From a checkpoint of a small transformer trained on Wikipedia.
Size: 11 layers, width 64, vocabulary 8192, 0.925M parameters.
Architecture: LayerNorm before each block, learned positions, biases.
Training: 125M tokens, 3261 steps.
Each number is 200 + 40 x the weight over its row's rms, rounded and kept within 0 to 999. Layers, rows and columns count from 0. The size before them is the row's rms in percent of the matrix's.

# layer 6 MLP down, 64x128, rms 0.223, rows 0-63, columns 0-63
093,179,178,215,217,78,180,226,240,217,208,181,188,168,253,213,239,100,219,230,238,187,133,209,140,182,169,215,181,253,251,202,171,184,183,286,234,196,156,172,151,268,202,277,248,208,227,100,203,211,200,136,254,195,205,213,149,191,187,171,243,203,217,122,187
096,225,203,172,211,171,192,220,178,187,224,173,147,208,226,243,286,171,188,197,250,257,190,82,224,150,185,229,281,113,153,189,199,177,214,239,247,272,168,297,180,122,203,124,188,160,216,268,169,200,253,216,198,203,224,201,170,207,174,208,280,128,153,162,212
106,240,143,252,270,149,204,171,262,188,223,204,164,209,218,313,182,229,217,189,190,207,204,160,258,173,198,198,207,260,144,146,192,193,182,170,197,295,218,169,205,174,192,83,222,182,180,197,275,266,180,302,213,232,208,215,204,269,179,234,258,246,208,208,253
089,115,202,182,231,231,195,190,162,248,211,272,219,234,151,151,202,185,191,218,184,272,163,291,150,219,154,209,299,273,184,158,136,162,155,231,205,158,153,248,121,229,159,225,186,258,182,189,196,263,259,241,149,198,169,123,196,145,210,166,247,165,236,210,171
108,244,247,179,190,185,150,247,182,179,174,279,223,204,170,307,223,198,136,137,190,128,161,203,172,211,176,256,227,190,197,260,189,252,208,200,164,221,194,237,216,131,195,167,238,197,215,244,218,212,91,208,153,161,132,228,195,202,104,181,232,168,165,202,205
111,196,153,244,213,262,278,177,172,249,201,201,243,197,177,238,235,179,177,102,243,238,171,187,291,106,132,180,108,199,124,255,215,239,173,260,188,206,158,174,158,170,218,255,209,199,245,214,162,209,346,237,218,197,163,210,209,196,203,163,229,213,250,187,202
117,199,152,191,149,215,170,197,156,252,205,189,157,189,128,219,145,210,200,307,152,201,235,192,201,182,227,175,195,238,143,163,228,222,252,243,171,220,203,201,177,225,166,181,212,264,265,149,216,163,95,208,146,217,236,167,218,189,236,196,140,144,258,208,186
101,184,229,204,234,153,193,235,163,162,192,242,267,237,162,264,148,233,206,200,118,220,208,217,108,229,205,220,157,95,178,217,184,182,260,201,159,170,202,192,188,132,155,173,159,157,119,229,252,196,244,238,248,233,193,193,228,190,199,200,191,194,131,174,166
107,162,164,174,178,302,192,156,164,231,227,171,196,194,159,192,127,161,174,101,201,185,200,224,208,178,201,177,115,216,234,200,233,231,273,167,156,164,220,252,223,232,178,193,241,221,163,206,211,180,169,201,237,216,197,176,207,128,182,249,173,192,194,197,254
085,186,189,182,175,288,296,155,179,282,157,147,243,147,216,171,204,215,216,135,176,183,210,196,248,160,247,196,204,192,207,225,200,205,229,225,176,163,217,264,97,193,194,246,159,152,183,164,173,183,192,134,183,176,210,190,236,270,218,180,204,172,148,215,219
103,175,209,187,175,189,240,163,141,185,209,146,262,211,212,224,245,179,168,259,231,202,223,210,135,172,137,177,209,161,192,151,186,213,120,262,197,178,233,135,239,172,160,245,161,175,242,131,178,210,86,160,179,189,207,192,162,257,195,205,267,180,170,225,267
110,177,225,190,171,168,180,123,159,269,202,244,263,147,167,219,175,261,256,248,180,127,259,201,207,187,253,168,181,232,223,119,228,173,226,168,269,165,187,119,143,211,166,182,229,170,150,228,194,177,182,219,226,236,135,265,300,180,213,194,150,222,178,207,165
118,177,149,234,222,310,162,159,285,161,186,143,201,189,228,219,173,75,262,190,204,213,252,206,232,181,199,242,142,263,255,232,162,195,203,302,219,207,152,179,166,211,224,216,166,242,221,211,246,188,255,241,242,128,189,272,196,210,244,203,137,268,186,220,182
101,186,216,198,164,206,215,184,212,234,175,170,205,191,233,155,201,214,165,195,184,281,267,194,229,187,190,190,138,196,249,230,173,212,181,115,86,203,170,246,246,154,209,193,182,190,236,195,171,191,265,181,301,136,141,214,231,223,212,198,244,165,173,224,219
091,208,186,135,254,235,180,214,189,228,238,185,165,256,201,171,220,159,169,241,255,251,213,192,133,75,208,162,277,187,173,217,253,143,209,202,197,210,241,244,238,250,186,154,214,188,200,233,235,239,247,160,181,170,260,229,188,223,192,228,179,251,286,224,215
086,190,208,162,174,84,217,187,214,213,249,233,166,214,207,189,235,204,313,217,229,169,276,190,181,244,204,182,261,201,206,159,212,76,187,107,203,230,205,178,231,205,175,187,202,171,169,256,214,185,217,229,133,222,246,218,185,242,127,207,214,185,256,284,196
109,150,152,230,257,159,178,258,211,209,158,181,158,192,200,297,227,161,204,173,291,196,226,206,253,209,232,184,213,130,239,278,189,231,225,228,236,214,203,168,235,235,228,132,127,201,176,206,225,277,252,195,196,194,228,174,224,138,218,160,199,211,253,166,112
101,223,204,242,242,251,197,201,212,205,239,188,187,204,229,183,224,166,165,207,242,165,228,230,162,213,177,227,251,243,201,245,216,224,201,167,117,168,214,145,148,284,288,229,211,187,123,211,214,189,232,231,140,211,249,191,232,222,271,210,211,250,284,233,236
096,251,193,201,126,214,210,167,177,283,161,169,200,215,218,97,215,137,301,186,257,223,237,211,207,185,271,206,152,179,195,259,203,202,215,254,168,147,187,225,190,119,177,249,186,220,211,226,160,203,118,170,219,217,164,208,275,174,225,187,175,159,157,170,163
087,179,146,157,241,244,133,266,207,216,225,167,169,210,153,195,176,151,156,215,213,293,202,210,225,238,215,234,131,204,256,160,243,243,155,198,190,256,219,209,159,166,194,157,229,220,179,162,139,143,182,253,272,227,201,265,90,200,271,251,231,269,230,217,231
100,156,202,196,207,220,200,227,252,214,182,179,160,217,155,141,145,239,173,190,198,240,182,133,219,260,225,229,168,204,169,218,200,291,238,135,150,209,205,206,166,123,171,252,232,161,262,182,246,212,186,182,264,196,220,220,162,230,174,187,163,177,235,240,184
098,155,240,143,186,113,107,265,185,149,211,220,144,169,213,217,159,157,161,130,218,218,272,172,224,204,182,249,275,207,217,195,201,196,210,218,117,201,208,191,249,172,248,207,212,218,175,236,224,189,254,194,229,214,234,197,157,187,191,178,207,180,242,264,208
108,168,223,195,206,150,178,232,140,178,190,193,274,153,273,178,227,166,220,235,172,247,255,253,175,175,133,185,100,194,184,170,200,139,179,207,180,192,169,156,174,184,205,234,213,292,260,201,212,162,229,233,293,185,220,236,170,206,217,179,225,247,197,139,212
100,186,142,146,218,155,181,203,255,204,212,217,200,196,225,176,125,219,177,220,291,254,211,236,150,230,205,186,206,169,298,212,189,200,237,190,109,199,213,180,273,219,182,216,206,211,193,233,144,120,278,195,256,259,137,183,204,115,215,217,223,192,153,198,169
103,196,274,202,158,174,146,239,176,219,180,210,208,153,248,189,159,173,213,247,216,246,178,267,183,151,170,206,184,178,121,224,156,302,254,162,203,265,171,201,95,241,218,123,182,243,220,195,176,228,221,143,221,182,205,118,198,234,265,187,136,129,227,154,165
091,288,248,191,197,254,29,188,212,246,223,252,187,176,216,207,240,152,173,155,199,166,172,208,183,218,266,196,163,163,147,166,194,96,207,197,197,230,229,145,179,189,257,160,190,169,150,251,183,196,160,185,173,200,238,212,254,197,230,221,207,260,203,188,255
091,198,199,128,199,245,206,215,181,222,222,265,251,222,240,291,172,199,188,178,218,202,210,198,263,208,198,242,107,206,221,222,203,178,226,175,163,149,243,237,282,120,221,236,266,162,233,240,207,165,235,217,219,195,136,170,175,170,119,167,156,221,191,193,189
106,100,295,159,195,196,249,146,53,198,217,207,215,191,198,139,230,222,228,213,189,239,198,181,183,178,198,181,122,262,207,223,247,121,147,187,264,189,227,241,271,209,141,280,185,179,213,146,135,231,207,159,214,247,239,218,212,180,200,216,186,212,211,213,192
094,279,124,249,249,144,252,246,172,163,172,213,258,266,181,224,223,251,174,189,227,214,202,249,188,249,210,215,181,153,229,252,227,203,218,225,129,214,268,174,246,202,203,155,198,141,174,122,199,256,118,190,193,213,233,240,83,209,198,180,228,248,238,191,207
102,214,153,228,214,205,246,301,252,131,187,181,189,207,207,209,221,254,183,240,218,154,281,195,179,191,155,245,284,252,229,138,180,224,155,158,283,201,182,168,256,237,226,189,192,279,260,204,216,221,148,235,195,198,239,230,179,234,160,206,185,189,144,202,212
090,218,179,201,179,188,138,182,152,340,191,194,224,194,146,158,196,178,198,281,130,203,191,126,160,293,202,147,123,157,247,183,166,237,180,244,116,139,179,249,164,184,162,121,122,137,171,228,172,193,172,175,170,199,208,265,261,161,207,203,199,137,172,154,177
100,165,234,185,165,249,317,242,191,242,231,225,215,211,190,232,131,231,142,184,185,111,177,125,166,170,211,204,161,229,177,184,284,128,210,211,179,225,239,227,117,177,203,193,213,192,163,166,159,201,199,171,161,234,241,204,276,212,170,248,179,177,151,196,219
094,284,177,175,180,163,177,179,287,147,188,154,221,193,167,151,232,155,152,173,166,219,210,219,222,187,195,206,179,170,239,169,172,153,187,193,223,170,189,214,221,175,167,238,158,195,202,271,231,163,138,208,257,204,152,199,233,116,220,177,196,202,202,207,223
091,244,161,217,208,172,244,174,190,183,188,220,255,169,242,213,165,144,195,281,133,197,228,148,175,160,256,164,179,210,279,161,165,286,190,183,295,140,178,109,279,178,168,216,205,173,225,215,164,257,182,174,175,151,167,176,195,226,199,190,235,218,214,228,180
085,143,174,199,140,193,213,189,286,184,227,208,155,213,164,152,129,185,198,167,219,219,214,185,167,266,202,249,195,208,181,256,214,163,253,159,177,252,219,248,160,160,236,112,233,216,228,183,184,251,181,269,203,182,250,160,240,235,294,249,215,119,240,232,212
094,249,228,235,245,228,126,195,224,264,218,251,154,201,187,201,136,214,220,234,223,270,263,163,201,193,269,211,206,179,176,258,212,188,217,231,94,204,183,215,173,211,144,178,192,199,203,233,175,75,274,168,232,183,177,265,264,213,214,198,138,162,227,100,191
096,230,176,204,232,151,216,231,254,99,198,246,152,205,264,195,136,249,233,184,196,190,148,162,107,166,148,150,216,199,192,137,223,203,170,187,252,173,167,153,154,268,211,192,195,244,202,193,206,241,285,203,188,164,281,178,229,199,155,224,218,254,177,217,130
097,283,214,204,208,202,228,186,120,185,231,217,205,232,200,164,217,150,174,201,242,248,209,198,253,153,201,216,271,176,153,251,227,232,192,189,290,244,253,222,202,221,222,210,224,238,197,171,257,237,265,214,147,251,236,75,207,247,211,214,247,248,110,270,242
116,228,189,204,172,279,173,223,248,188,169,196,161,124,241,201,226,240,215,204,203,162,174,183,238,290,256,295,176,168,249,238,124,171,288,214,174,182,202,164,180,200,220,262,199,190,178,213,150,76,224,182,175,194,192,328,208,175,229,174,220,217,210,249,221
106,147,251,228,237,138,301,220,194,177,208,237,218,242,161,236,193,295,130,177,276,147,112,161,180,174,238,195,263,209,177,264,196,217,227,209,232,201,198,170,199,212,158,154,189,141,193,180,231,220,223,183,182,245,228,210,214,195,220,190,221,196,112,192,157
100,130,233,201,155,120,212,166,245,176,199,173,231,191,248,187,244,240,234,156,237,160,157,254,218,192,235,143,231,245,210,193,176,199,181,122,248,156,160,189,200,197,201,225,204,120,214,262,233,137,153,212,172,166,165,191,253,200,193,240,104,184,233,230,173
116,166,187,210,111,204,300,207,195,182,254,161,243,187,255,236,157,208,181,159,165,233,188,160,209,166,242,196,183,246,232,188,222,172,144,220,275,204,230,230,270,222,244,212,207,135,231,230,218,275,274,228,198,249,177,179,185,220,214,258,226,203,161,111,192
101,255,156,237,267,168,152,233,240,181,181,182,130,220,204,143,278,212,209,270,168,172,120,244,144,225,181,229,276,147,151,206,226,186,213,185,167,234,164,242,248,246,254,97,215,223,149,197,211,259,228,198,175,196,178,285,153,157,201,205,142,266,134,220,186
085,261,220,221,248,219,212,182,285,190,172,137,207,183,275,177,244,206,177,225,131,215,219,232,218,266,200,200,220,213,109,151,203,201,198,211,122,215,186,269,265,264,205,185,203,249,241,183,191,147,221,254,193,166,230,180,127,175,161,177,223,165,280,149,224
083,176,302,187,166,233,140,192,206,301,158,216,245,157,171,172,194,229,176,168,117,207,174,170,309,165,250,177,210,157,162,174,203,228,154,161,140,192,187,301,189,125,220,176,194,213,207,186,160,226,141,159,176,139,173,200,232,191,184,204,124,223,215,205,214
093,181,209,219,248,233,148,174,236,159,185,211,271,240,214,160,266,195,194,278,218,238,235,234,247,139,266,179,185,192,115,243,216,220,190,185,253,149,155,258,220,229,217,181,178,219,192,248,260,214,146,177,255,159,239,150,186,208,234,149,261,190,197,215,195
101,150,206,148,200,239,268,195,187,187,240,187,113,207,232,129,171,204,155,236,200,195,207,217,194,260,152,145,244,243,218,176,217,197,238,278,307,176,193,192,142,305,201,193,182,193,159,235,215,213,143,216,170,227,238,199,198,171,206,228,162,234,279,289,190
097,198,184,186,175,282,167,189,197,204,175,141,158,203,144,134,188,132,214,279,207,175,210,227,251,223,270,179,180,184,219,167,126,125,155,230,192,159,166,173,195,230,180,235,192,181,116,206,156,230,154,143,236,153,148,227,200,192,108,184,158,250,145,197,151
098,187,245,258,181,106,184,221,218,164,155,162,222,216,200,215,233,200,218,144,150,200,216,214,353,158,149,221,208,212,165,172,175,133,158,269,303,211,185,142,217,165,247,301,166,225,232,240,221,174,231,243,206,132,203,189,214,185,191,130,181,264,218,142,234
104,256,187,162,177,256,183,220,296,221,171,227,207,210,198,158,237,209,209,166,93,158,231,224,250,161,213,187,265,151,187,171,171,171,108,195,238,190,230,184,165,207,211,185,193,239,178,231,250,121,121,227,162,196,184,145,160,225,176,220,202,216,160,191,185
095,239,217,193,215,291,102,153,167,177,228,196,219,191,186,231,199,182,253,167,128,194,178,180,150,239,231,162,242,218,253,243,202,305,228,148,216,224,238,210,232,166,151,198,236,187,187,171,219,97,186,140,181,233,229,249,164,280,136,210,179,208,166,116,192
113,234,253,248,208,140,242,224,216,222,184,229,226,207,176,220,232,254,218,194,223,191,165,205,236,259,216,164,82,146,198,117,198,227,142,203,203,236,185,181,135,230,205,176,184,126,182,264,270,290,73,209,200,171,143,215,222,192,213,196,130,237,190,211,236
105,213,162,259,169,132,259,210,228,157,187,222,184,165,208,151,211,200,209,185,176,158,192,185,201,179,215,177,204,163,167,173,199,277,163,288,418,193,192,173,208,229,206,138,182,180,167,158,168,157,159,233,211,201,193,136,225,203,141,183,208,199,154,174,180
095,229,186,182,222,124,201,201,162,160,231,248,249,252,130,193,206,207,137,201,255,176,119,208,145,184,96,156,186,185,175,132,209,258,179,130,233,191,247,164,165,287,173,220,238,197,212,162,239,228,192,229,200,273,213,173,133,210,238,259,169,200,235,246,209
108,232,197,155,216,163,246,219,150,171,165,181,196,181,161,242,177,201,284,235,228,178,195,235,202,265,135,176,190,227,150,182,198,232,221,167,210,158,146,154,155,185,160,182,129,252,158,241,180,361,139,180,182,194,164,172,236,201,219,172,194,177,199,171,135
097,226,161,234,247,251,195,195,181,190,213,137,207,175,188,277,189,247,242,231,158,180,134,206,143,313,250,201,317,213,238,180,253,168,151,102,173,250,223,203,261,143,182,223,184,195,185,244,219,89,202,210,131,257,175,253,202,246,157,221,243,252,238,202,212
109,207,122,179,230,163,228,182,260,202,178,232,203,208,187,220,174,211,246,292,199,107,185,185,207,221,109,169,233,196,160,227,146,223,225,195,65,182,203,198,190,241,156,213,189,216,220,191,208,107,202,177,176,163,168,165,212,201,150,183,168,159,183,253,192
092,197,209,172,220,203,208,175,128,198,206,163,258,178,113,226,173,304,216,211,163,249,241,194,214,184,161,217,179,179,206,145,239,138,249,250,147,174,230,222,191,148,206,200,252,215,229,179,162,247,142,162,179,233,229,195,204,214,141,260,212,171,243,105,246
097,124,191,245,167,305,215,184,280,207,167,217,199,208,196,243,231,229,168,222,161,122,185,172,192,209,187,213,259,232,240,203,191,170,234,181,95,177,175,195,279,220,204,190,199,217,224,140,147,231,275,153,150,212,135,213,161,209,255,174,203,182,145,162,197
115,160,236,158,175,222,176,178,157,160,249,243,171,252,230,152,219,201,165,195,252,206,166,181,178,275,179,198,191,228,245,218,223,237,182,185,226,255,236,163,226,251,200,215,231,204,266,84,148,236,204,196,250,241,222,162,152,226,228,167,259,148,197,283,230
092,224,230,238,148,207,232,125,179,147,221,202,200,217,286,149,214,222,210,160,157,167,216,196,206,150,194,236,188,216,189,223,195,184,215,145,286,203,195,217,217,196,216,296,217,218,196,157,218,248,294,183,161,236,192,151,257,223,193,194,177,158,226,242,226
098,213,212,183,143,216,229,196,165,144,223,179,178,213,188,232,225,189,320,182,237,247,218,274,124,224,160,236,215,232,197,133,212,288,171,206,275,175,169,190,208,168,236,209,184,273,207,160,256,157,158,215,188,201,220,141,149,177,211,190,239,177,252,187,207
102,206,251,228,239,307,192,227,198,166,191,199,122,205,237,143,191,250,157,84,166,170,150,184,198,155,261,255,197,226,219,243,194,156,251,197,115,186,227,303,283,178,250,214,238,197,240,98,204,225,306,201,134,145,212,177,210,141,242,180,200,188,207,133,225
104,196,240,221,223,114,225,220,190,200,212,188,110,235,148,222,194,210,104,184,219,194,166,218,252,235,155,223,266,198,241,305,197,147,208,183,230,272,244,153,224,217,245,270,197,145,208,268,146,148,244,203,214,189,228,173,165,210,200,194,247,201,178,260,231